config.toml
num_hidden_layers = 13
hidden_size = 96
num_attention_heads = 3
num_key_value_heads = 3
head_dim = 32
intermediate_size = 384
vocab_size = 2048
hidden_act = "tanh_gelu"
norm = "layernorm"
norm_place = "pre"
norm_eps = 1e-05
positions = "learned"
qk_norm = false
attn_scale = 0.177
bias = "all"
tie_word_embeddings = true
parallel_block = false
init = "uniform"
init_std_qkv = 0.0648
init_std_o = 0.0648
init_std_up = 0.0648
init_std_down = 0.0324
optimizer = "soap_variant"
learning_rate = 0.00403
lr_mult_qkv = 0.7
lr_mult_o = 0.984
beta1 = 0.95
beta2 = 0.98
lr_head = 0.009
max_grad_norm = 1.0
warmup_steps = 200
schedule = "wsd"
decay_fraction = 0.527
decay_shape = "linear"
final_lr_fraction = 0.0
batch_tokens = [16384, 32768, 49152]
max_seq_len = 512
doc_mask = false
train_tokens = 138100000
max_steps = 4643
dataset = "wikipedia_en"
Each number is 500 + 50 x the weight over the matrix's rms, rounded and kept within 0 to 999. Layers, rows and columns count from 0. Numbers have three digits each.

# down: layer 8 MLP down (transposed), 384x96, rms 0.215, rows 263-276, columns 0-95
# up: layer 8 MLP up, 384x96, rms 0.197, rows 264-277, columns 0-95
down263:426554586474469520473546462499568519530543504474435462475497534483550608430518549344475528446478499558487543462546509566528497583427488522519576521538535535498492573546511519562478480539486506476494492553490439542390448473603443479448612581566506540503554491451568527555478467515535513570
up264:561504414489429487433475553472497471531493487530500457505487510492525464568530568437520521495492491588511581482519627446629653534544431538501422444405476506526549575446500560484455552502458430435564497515490534474511489433536498526559522552487494556444472569575479459501551500436495469508
down264:573477394539490598520581489582507542486467470488511469472436509509526604484462491421368492502489420404492481567575567512575523523439469483573493512504576542456429473467494417506509558527480496495409501532503489502527474527534482412392476511530472540498585503527555559553504519478449494496
up265:495465524523435469396573464460478414471464527457426402590527566517461476501518620394542567445566435477487589627524541484490592482465549463542469479472480434594555513486580444510491482376514416492600514516436480490457507596482528393421499575480544503440516485435560489467538523464586500505
down265:472478485546455548481460469489533452516519439518380413506477536458545465557494546541564475449569425494448450510407586435424444522579505380476506530474462493563444516527558427508592554550512498436389506504569597476511510504481542542526506419564517473475526507471611413513499451528548511440
up266:513562532534549511538501538437532528564477551572495545521505506430511584567487501405498508471474507510512508414523433540489495471508563473392541396491519572508401506457515577515579503530490443435456565545510469440479522576543563524472585483523498466459487483593544523587539537491497391561
down266:446528538505499545475473461401663600491453528415507565434523465422565531513401473544453523465533425489543560476466566507462484405423522497531519407516538513504431568495571569551549434458537473438582573511440480450429534496426631496414528487524472507546511556501483613518462448500399488649
up267:578493564579524485591470500476561465514560481398402465514572415468503575445465547528466502511494546507442469532499537597537498412490493493534462496508564467493519499451498528446519511506570494580474522529476576591451410552462524498464508586499484496436501563505489495471474526461576501544
down267:516573515482505473565437479472527446518522388487524523525522493501546494601491478602519400509498509494496543497637546380398506482475518406498481516481576425475554522434479565468451565488531554606416422596449541457424405469530426547440443447520520529560539498557551493477454431507514511498
up268:468404491520511395530404493539537551608491495386505550507435476535553487499483400596526425451585512506482607559502543429483537541529493557465526515490449525490506468511504474505489572505486408540429464518401450420473488512461530453466472556512469521482477575522459529487508514430486526542
down268:503555463489486524401482489527537518431514461546500458520524507623461460425477494423440502506491524468610512516547488490502528480505535566427498542524555506505494541475398574459516523466418475545572533554551468617536468458513480555435586378427557472582573472458482470563553451444512449493
up269:549592488470479478495500581465479527478513569453560509475514556533484485533437524452472414612528527478536525420530607526490404524536528598461528435474573466578539436517520554608546507436449510551501446535434469422530457441427487449526457516484493515432580491451563482518454533501485556558
down269:485449526535554450515450467541499508595602494552373496513441508440631502575477518533425460474493477495546469390518491449458533571482548471488509539416465489499485510488493457616572500479581512469503531524373548491536531465531512471536505529454548459453481500454534551543528519449546335546
up270:442552566495558578450451451427488541517547508458475431444550524422538584555489544553457554479485460495624411442480474429517424480476512512566526537508385563496561472518461512498506414538472543517476492442489538492464584539560523543572468533514521514447438439473536498481482510519478569452
down270:572578486500497530486466485591458619522505521410468536486488482579448571510518453448515570474413542455465526488525445504496485456497498497501467509576565574498413516522452477437470499548477532556493403457507492598463424492529476514456467424496514418522553452467508397513496445439492569516
up271:533450548493548460503497509528492452499547545542486496465498494459500544470588588491485563497513513366567520513491492520564532590552414564492518401486407522527495548479435522461456552500454468602553425520509547500514486524479437501480532498558606536543533592446431506442460531536465450577
down271:451524540486501514483606436503496535609507448556537410530542478467475498574522514428494499427518476482534517510432502473496453483462561512473546365582448476470420470481572390587516558483486524557527623467490388425399533476533489496512509592535579554516521448507530494459511530524495557495
up272:457555542479470501631527613518440597495437499518535544504529489399453493401468397536473595466520570584516434471448547575468453430492506443486503508494441457530489393550476510543526497388551531528512510577543508495563415517530539546449445496436483478516507478509529393429573511512522473466
down272:556464532503505571445513332517557514414443551583519519433572485649470527552492517504550458452505530499483518509590494469545576542418548444477584493470587473416537461523461523494476562397538493478524393496496489417552541459535451465491463539597401540475463482595430481462529568552498488418
up273:531552508565514534570489510502490524514505505602483438574524492432420531505567489526460476506618466541522560483448502467552439535557562570388506504506533551523549490540479520552586447633568498559407414396416574553618545524444424464536484544479541542557536486477432540479496534497499510492
down273:497531521456432461487624523585494516488542460499532486413418524443470542537467545442511465548458434375463457536446510465484507470534504478454372458448475541420454541542595537500583537532463531416560425435456470527491521485460555559435486543598520569412465459388620506410470468616539482506
up274:485448484561572491566468543484568519539569491544542475513485487486462491511601456521545534498496467461462543483553574422529532491525575446564500480516546472525445484448502478531498502492523459472478520478566509422479552462401488552338448474498537387495545561499494574526569594544586560506
down274:496527353591479511499512532494476548415558503507374569467514471414504505554417426525621444578545619540606345582452509546466499553562415502492483518487472516525631531497613493513528552536536460495553542531441567495409561522587383501523425476506416507602473463498517489482399466500567382435
up275:548449523569431474451484414530517568524592473475450533493526452553409456464435479504564527419514545443517544553476439528513462515550450564477488569491517526505479439527580593395465477545552507460519483492483463411470441529453458517471558565537496532513458464386548524470508532547461466547
down275:445527592417425470554555536483482490520490516507542528509440516507475541424409449503486443526463510600502441528420527388547594487553418403514391523496554436389462531442424416496455487505535492576495589548437478514513474525533444455381545467532458513490508536500492469523490479556449497503
up276:616513510579421469540426495437519546515523542487541543520564597555524522500514458482502483597480473484498448502528468471550494382459514528481525571553563513457541542510510606476403463454473537451589537415457464547450502516499560510490529472503491489413495607497541515551513531476517552509
down276:426536590523509499543511427519527538511501454487459479528469423444491527500503588554598558453577516506453437574551542561521519551590534524504583553421434544590488450469552452574592504437495511522474448521509565416535528474526531500448517529454452473520524374484488512395478518526540482509
up277:527521513526439608580472526516544511526398526471493551505477479497474449516340532524472559501417602499533456450473573469511535474553425447445522495534487454491579435510507500451442448420484597492554442538455515535438440454535422528537507471603426485461492581478516414477551512551466421462